Part of a small language model's weights.
Architecture: LayerNorm before each block, learned and rotary positions, biases, capped logits.
Training: a variant of Adam for these matrices, 127M tokens, 7770 steps.
Each number is 200 + 20 x the weight over its row's rms, rounded and kept within 0 to 999. Layers, rows and columns count from 0. The size before them is the row's rms in percent of the matrix's.

# layer 5 MLP up, 640x160, rms 0.121, rows 346-386, columns 0-79
105,153,192,193,199,191,200,203,206,256,181,180,195,188,217,207,230,200,257,204,162,188,186,196,219,188,195,207,213,224,182,180,220,162,199,221,204,183,170,193,165,232,200,208,202,201,213,192,196,194,216,187,201,208,171,179,231,208,189,184,209,219,209,202,201,240,192,237,189,204,189,192,229,241,261,198,212,190,181,178,198
099,177,210,236,189,208,222,196,200,165,221,204,211,196,190,187,241,164,219,256,195,182,190,152,183,192,168,172,198,214,206,191,244,212,168,219,198,190,192,201,206,226,217,209,210,212,208,194,187,226,189,233,172,219,227,203,189,200,192,189,182,224,200,238,212,208,223,205,204,177,213,178,212,206,197,171,196,196,203,166,209
099,202,202,195,242,206,194,209,206,205,221,187,190,211,184,205,207,176,179,245,197,208,161,191,161,191,200,199,163,183,210,204,229,194,173,197,204,190,209,217,184,210,195,196,202,196,165,192,202,208,177,161,204,176,147,181,190,220,255,215,212,199,225,207,241,210,214,197,185,202,205,207,173,198,207,156,177,183,181,179,169
100,217,202,209,197,201,206,191,186,228,215,204,165,192,202,203,208,191,184,211,156,204,213,210,174,152,189,195,187,179,221,182,206,164,201,197,210,208,199,191,201,214,212,181,238,211,203,214,196,206,178,193,177,184,209,198,196,242,222,167,197,224,197,251,217,174,205,197,227,144,197,188,168,178,220,227,153,187,218,215,213
106,175,195,173,183,200,198,220,177,214,199,190,218,204,205,189,216,212,219,215,197,198,208,208,224,178,202,198,214,134,159,176,177,169,163,211,232,169,206,210,182,194,192,235,179,205,189,218,211,170,204,183,195,217,158,223,221,198,216,178,192,188,233,179,225,233,195,200,245,220,214,185,201,233,239,193,187,218,191,185,184
094,165,223,209,185,213,197,222,200,222,189,241,203,208,197,209,192,214,205,198,202,188,214,196,222,207,192,192,202,184,176,195,194,172,195,200,147,222,225,199,176,204,198,166,227,182,182,215,183,184,200,180,174,216,174,199,212,199,225,215,197,189,202,221,170,188,208,213,194,192,224,210,190,196,210,171,202,166,177,194,181
104,169,169,191,213,189,217,227,204,180,207,187,183,220,220,207,210,182,191,239,221,193,221,230,221,207,186,220,170,168,208,189,169,166,198,224,184,208,183,188,202,189,197,190,212,202,193,205,171,192,178,202,195,199,174,204,207,225,190,214,199,196,225,210,171,188,208,205,176,171,215,187,204,210,204,187,166,184,149,193,210
095,196,185,207,180,204,210,201,187,227,209,193,185,200,205,199,209,149,200,233,221,236,199,221,204,194,168,196,175,204,220,200,200,209,212,203,206,173,194,211,192,212,208,185,174,222,228,228,167,194,200,195,187,190,202,197,188,199,249,195,189,192,189,244,209,213,196,197,220,190,172,180,183,247,206,193,171,197,182,226,221
101,213,184,234,196,209,212,199,192,221,215,197,211,196,226,185,208,191,228,199,214,219,171,173,176,198,186,205,206,203,222,157,231,186,204,217,217,187,192,213,201,214,236,211,200,179,200,213,233,203,211,179,204,192,176,207,181,231,219,181,180,224,234,203,201,241,207,195,192,221,200,201,197,185,208,193,168,194,205,186,166
097,180,197,190,186,177,241,220,190,204,205,190,176,186,204,218,231,190,214,215,203,197,213,209,190,184,167,180,202,185,211,202,174,185,217,196,195,168,192,197,165,203,215,164,185,186,220,208,195,183,183,193,182,195,220,184,179,232,206,202,206,202,175,227,216,186,195,186,215,157,187,199,189,221,185,185,162,211,178,223,174
109,202,179,229,167,227,223,188,190,255,195,198,250,187,182,211,174,187,223,202,195,191,219,162,195,210,185,202,184,176,198,179,170,158,186,232,216,191,210,216,218,216,226,187,211,201,201,177,251,198,184,161,190,205,198,184,200,187,205,176,163,200,233,177,221,206,223,197,187,215,198,219,178,196,214,198,208,213,196,181,187
104,211,219,199,209,205,210,214,200,224,215,195,219,208,204,198,176,195,193,182,216,155,183,188,212,183,223,214,194,176,198,212,234,161,203,214,212,158,178,187,211,230,208,192,185,221,204,217,216,190,149,225,184,196,221,215,178,179,223,153,201,202,224,190,189,234,234,244,253,201,198,192,221,183,206,211,202,169,145,202,205
088,200,199,209,218,203,216,174,193,200,184,234,226,202,168,184,167,167,183,183,205,212,219,235,217,222,210,221,224,216,195,185,206,169,185,187,221,215,205,211,174,206,177,184,199,215,138,218,194,182,183,160,203,220,192,157,235,205,212,183,186,197,195,179,251,204,190,170,212,208,226,181,206,184,219,234,159,222,182,204,195
099,176,198,204,234,204,230,202,188,241,221,190,176,222,217,219,218,145,199,192,219,190,195,212,194,172,192,228,150,185,226,213,209,177,170,226,210,207,185,215,193,213,202,224,203,197,201,212,197,193,173,178,184,249,205,199,174,238,189,217,167,181,231,238,198,203,194,179,163,215,204,214,211,201,169,170,193,160,216,199,176
084,181,174,180,202,179,204,209,211,201,200,198,207,186,182,228,181,181,207,200,223,186,160,204,171,198,224,193,222,190,225,174,208,190,177,205,201,214,218,163,152,166,209,184,201,231,179,163,202,210,207,216,184,215,196,188,226,208,219,223,177,228,199,175,184,218,208,187,180,193,183,232,193,197,172,183,186,222,186,225,211
090,167,239,232,184,204,204,196,203,211,167,236,213,182,207,208,219,195,233,175,184,198,195,201,213,207,137,208,207,197,211,190,183,162,249,221,197,191,192,224,179,194,219,184,214,208,190,208,221,179,202,155,193,184,171,198,191,228,210,184,171,205,224,208,174,160,234,207,176,208,176,203,206,226,203,197,191,205,200,162,187
098,192,235,213,201,198,214,184,181,233,188,228,216,177,235,228,177,188,192,200,196,168,163,192,202,213,191,232,213,200,205,203,216,180,213,206,194,195,211,201,250,208,214,201,226,192,181,178,191,187,181,173,194,206,203,205,228,183,197,200,185,189,239,211,175,222,199,205,198,183,183,182,232,205,176,205,196,182,172,201,214
097,190,210,194,183,200,203,203,197,188,188,214,195,198,187,196,179,185,183,192,231,259,196,221,199,178,216,177,176,175,192,161,218,191,172,200,187,206,221,178,172,194,174,210,201,228,173,176,180,232,203,210,151,204,200,181,244,211,232,227,189,246,172,220,229,228,239,174,178,161,240,211,207,209,216,172,182,191,195,204,209
097,207,181,177,204,214,208,210,208,210,199,195,190,164,180,208,190,196,220,209,185,196,198,229,180,205,185,181,188,210,222,205,175,208,157,197,204,206,196,181,182,212,203,195,190,184,203,208,211,210,153,219,197,167,156,203,175,173,217,215,204,191,224,201,207,248,222,205,221,197,211,213,173,173,228,192,150,176,177,211,222
098,187,217,192,190,208,241,208,157,202,191,192,220,199,217,193,178,194,209,175,223,212,195,211,197,180,186,195,177,222,194,185,212,184,223,195,213,185,178,228,198,203,215,161,187,223,190,209,218,182,196,189,192,225,204,151,204,211,206,229,184,205,197,205,212,205,215,220,180,192,173,176,203,202,194,203,179,201,150,224,212
112,182,225,232,218,221,190,200,177,236,214,252,221,215,190,195,202,152,201,192,206,232,203,186,224,204,193,177,166,210,181,191,186,199,215,209,191,192,218,173,226,200,215,181,235,159,206,238,177,191,198,198,188,202,198,191,188,219,206,183,201,193,217,204,212,185,254,207,238,199,226,242,225,182,208,170,205,208,222,192,210
104,197,200,188,208,215,248,190,227,185,166,190,222,189,187,245,191,203,211,261,170,173,175,191,184,176,210,210,222,188,161,198,197,204,186,217,187,210,202,205,210,185,217,203,225,212,179,166,198,218,179,210,193,148,217,173,202,227,231,218,182,237,159,203,190,202,221,222,210,202,201,218,193,213,197,181,187,199,201,161,197
096,180,237,241,193,212,238,190,217,204,204,172,201,178,217,218,212,185,200,193,159,179,211,206,169,189,171,209,199,185,218,195,226,160,196,212,213,193,220,210,200,221,241,229,198,184,184,204,218,177,187,191,191,196,188,205,184,212,200,183,165,191,234,216,238,174,205,222,202,186,184,224,184,186,223,228,178,202,209,179,155
098,191,235,185,191,244,215,179,205,214,171,201,203,183,171,209,179,156,177,231,192,202,195,209,187,183,200,204,205,211,184,178,208,196,199,227,210,182,187,225,219,190,199,165,194,202,199,172,197,172,193,186,195,200,193,171,200,225,230,190,198,218,163,188,225,196,204,210,183,185,240,198,169,183,185,225,175,224,183,214,212
101,204,186,197,204,208,212,187,196,174,220,206,226,185,179,202,233,190,209,203,198,219,192,199,192,207,177,167,195,213,193,190,235,188,157,221,229,214,161,201,185,237,210,161,180,204,208,176,205,177,166,216,189,188,204,201,209,187,187,190,191,171,241,172,245,180,215,189,199,176,226,146,221,151,212,210,195,232,194,222,187
092,183,156,204,194,187,182,187,175,214,174,234,229,218,186,180,239,139,238,207,165,202,173,181,222,182,188,193,203,185,190,189,174,211,223,237,224,194,181,206,154,194,205,189,232,235,199,198,191,199,216,176,174,195,203,189,183,188,209,221,177,188,175,211,240,191,254,173,227,191,205,240,199,211,215,233,183,213,205,200,204
092,185,181,207,200,198,196,238,189,196,195,206,185,180,195,234,220,198,200,210,218,221,193,218,181,175,226,180,215,221,184,185,200,151,165,204,181,194,186,158,163,199,211,183,171,203,166,178,188,180,182,225,201,209,202,184,186,208,226,214,223,217,170,203,243,222,209,194,185,205,194,202,221,200,219,171,174,200,185,187,197
104,170,212,228,214,187,214,191,172,188,178,242,210,204,221,192,200,197,210,207,184,214,200,183,210,216,214,184,222,197,190,183,240,173,183,190,198,183,186,159,167,215,210,232,208,192,176,178,169,153,193,172,174,180,187,202,239,210,200,182,203,226,190,189,215,190,197,220,201,181,190,220,235,196,239,225,147,234,195,205,184
102,154,193,204,191,193,227,186,169,224,180,227,222,193,182,208,208,176,252,184,212,222,182,179,227,210,176,212,187,203,196,214,182,187,176,212,218,163,199,217,197,196,209,208,248,235,204,231,195,140,215,175,210,175,175,211,203,217,212,186,191,156,213,202,211,186,202,231,205,194,192,184,171,224,197,226,199,209,147,174,198
112,212,213,202,202,228,241,196,223,203,183,196,204,180,212,190,220,189,184,253,197,215,177,201,205,172,152,209,160,213,186,209,220,178,217,224,191,160,195,174,194,206,239,160,204,201,216,189,202,191,181,187,172,184,188,206,199,206,209,171,197,209,201,235,194,186,237,230,237,202,206,205,209,195,193,198,196,181,212,196,187
109,203,200,186,239,209,212,193,190,192,189,195,205,202,221,194,207,165,202,232,199,221,181,201,213,205,207,228,211,184,191,195,205,206,152,246,209,184,234,182,167,208,195,225,213,197,201,181,197,175,211,156,197,161,180,191,213,203,199,196,181,205,188,204,198,197,199,222,200,183,172,215,209,231,201,220,179,223,194,177,222
105,208,174,224,236,205,238,200,219,195,180,164,197,193,168,249,219,173,191,196,187,222,162,197,174,186,185,196,176,198,175,185,215,190,198,213,182,205,230,188,181,198,198,218,178,234,179,199,254,178,183,203,197,184,221,177,205,221,202,192,180,189,200,172,226,177,196,198,217,194,199,210,199,198,214,202,218,212,171,203,164
099,222,211,221,194,202,203,176,180,201,213,202,213,187,177,201,188,190,214,217,212,199,186,168,186,203,180,229,181,196,201,199,202,201,210,193,227,184,162,225,196,241,196,187,229,211,155,180,209,178,211,150,208,223,176,199,206,189,254,211,206,189,196,183,278,192,224,186,216,195,221,185,209,189,207,206,185,202,149,174,191
096,205,199,189,204,232,197,232,199,254,190,225,208,197,227,207,195,190,217,199,163,200,182,212,193,190,218,213,195,209,183,183,197,183,201,190,204,210,202,214,202,217,245,198,200,206,167,182,195,210,215,179,200,184,200,191,175,213,221,186,179,186,213,257,205,227,220,234,197,171,213,176,204,220,185,193,191,169,205,181,161
103,224,170,188,225,226,220,242,195,215,220,183,188,218,208,191,218,185,196,205,243,192,171,192,233,189,177,244,184,194,194,210,168,217,221,218,217,147,195,225,220,200,204,221,209,177,154,189,196,205,199,184,189,243,206,196,210,205,229,177,195,207,204,206,230,211,213,215,186,180,239,207,214,215,227,183,196,198,178,176,231
103,197,217,177,191,217,197,210,209,168,241,179,195,186,179,153,194,190,217,203,202,223,172,225,243,207,200,206,191,198,207,177,166,210,184,196,209,183,196,222,195,215,180,204,212,212,161,242,199,154,212,162,188,223,166,223,219,212,238,188,194,190,191,199,206,221,212,220,204,181,185,200,185,221,194,210,192,179,162,213,190
082,218,211,217,209,188,193,188,212,198,219,214,163,181,207,196,186,188,177,223,196,209,206,190,207,205,161,223,210,181,183,154,205,200,233,220,199,235,197,177,175,222,218,224,185,185,169,177,206,198,181,186,185,215,175,215,191,197,206,170,181,209,221,207,245,190,196,169,216,170,218,220,222,204,235,199,179,222,195,208,216
101,193,207,189,195,198,215,213,194,206,195,211,178,185,203,172,214,152,211,198,188,222,195,173,204,203,185,202,174,183,172,159,175,201,216,222,224,191,180,233,176,201,221,192,237,205,213,188,231,163,201,195,201,160,185,162,195,236,214,223,205,200,211,210,215,185,199,190,214,194,242,184,199,180,213,202,188,210,218,202,175
101,218,206,216,211,200,185,211,154,222,193,169,218,206,221,173,207,148,204,206,219,225,201,206,202,200,201,208,182,188,195,187,184,190,179,234,210,179,167,219,204,191,209,212,235,199,200,202,212,164,203,176,199,186,195,197,219,228,192,223,187,151,219,188,227,203,208,205,186,205,187,164,221,230,191,240,189,221,152,209,201
094,224,201,186,178,201,237,220,172,195,191,185,159,183,218,230,188,181,203,194,202,211,173,197,193,181,136,226,193,197,218,191,182,189,214,204,214,198,205,204,200,220,238,169,199,210,150,206,212,195,200,159,203,202,213,184,183,208,232,196,166,194,250,213,207,196,225,247,216,173,181,207,211,190,220,191,196,214,181,210,187
100,177,229,252,220,201,223,181,198,202,206,199,186,215,192,203,195,185,211,195,225,226,210,218,176,151,179,221,184,195,229,185,197,171,193,196,202,162,216,167,197,216,210,207,198,191,219,216,191,212,195,211,163,237,198,199,187,216,199,199,222,243,194,217,192,206,189,210,182,167,172,190,172,189,202,196,186,173,212,199,212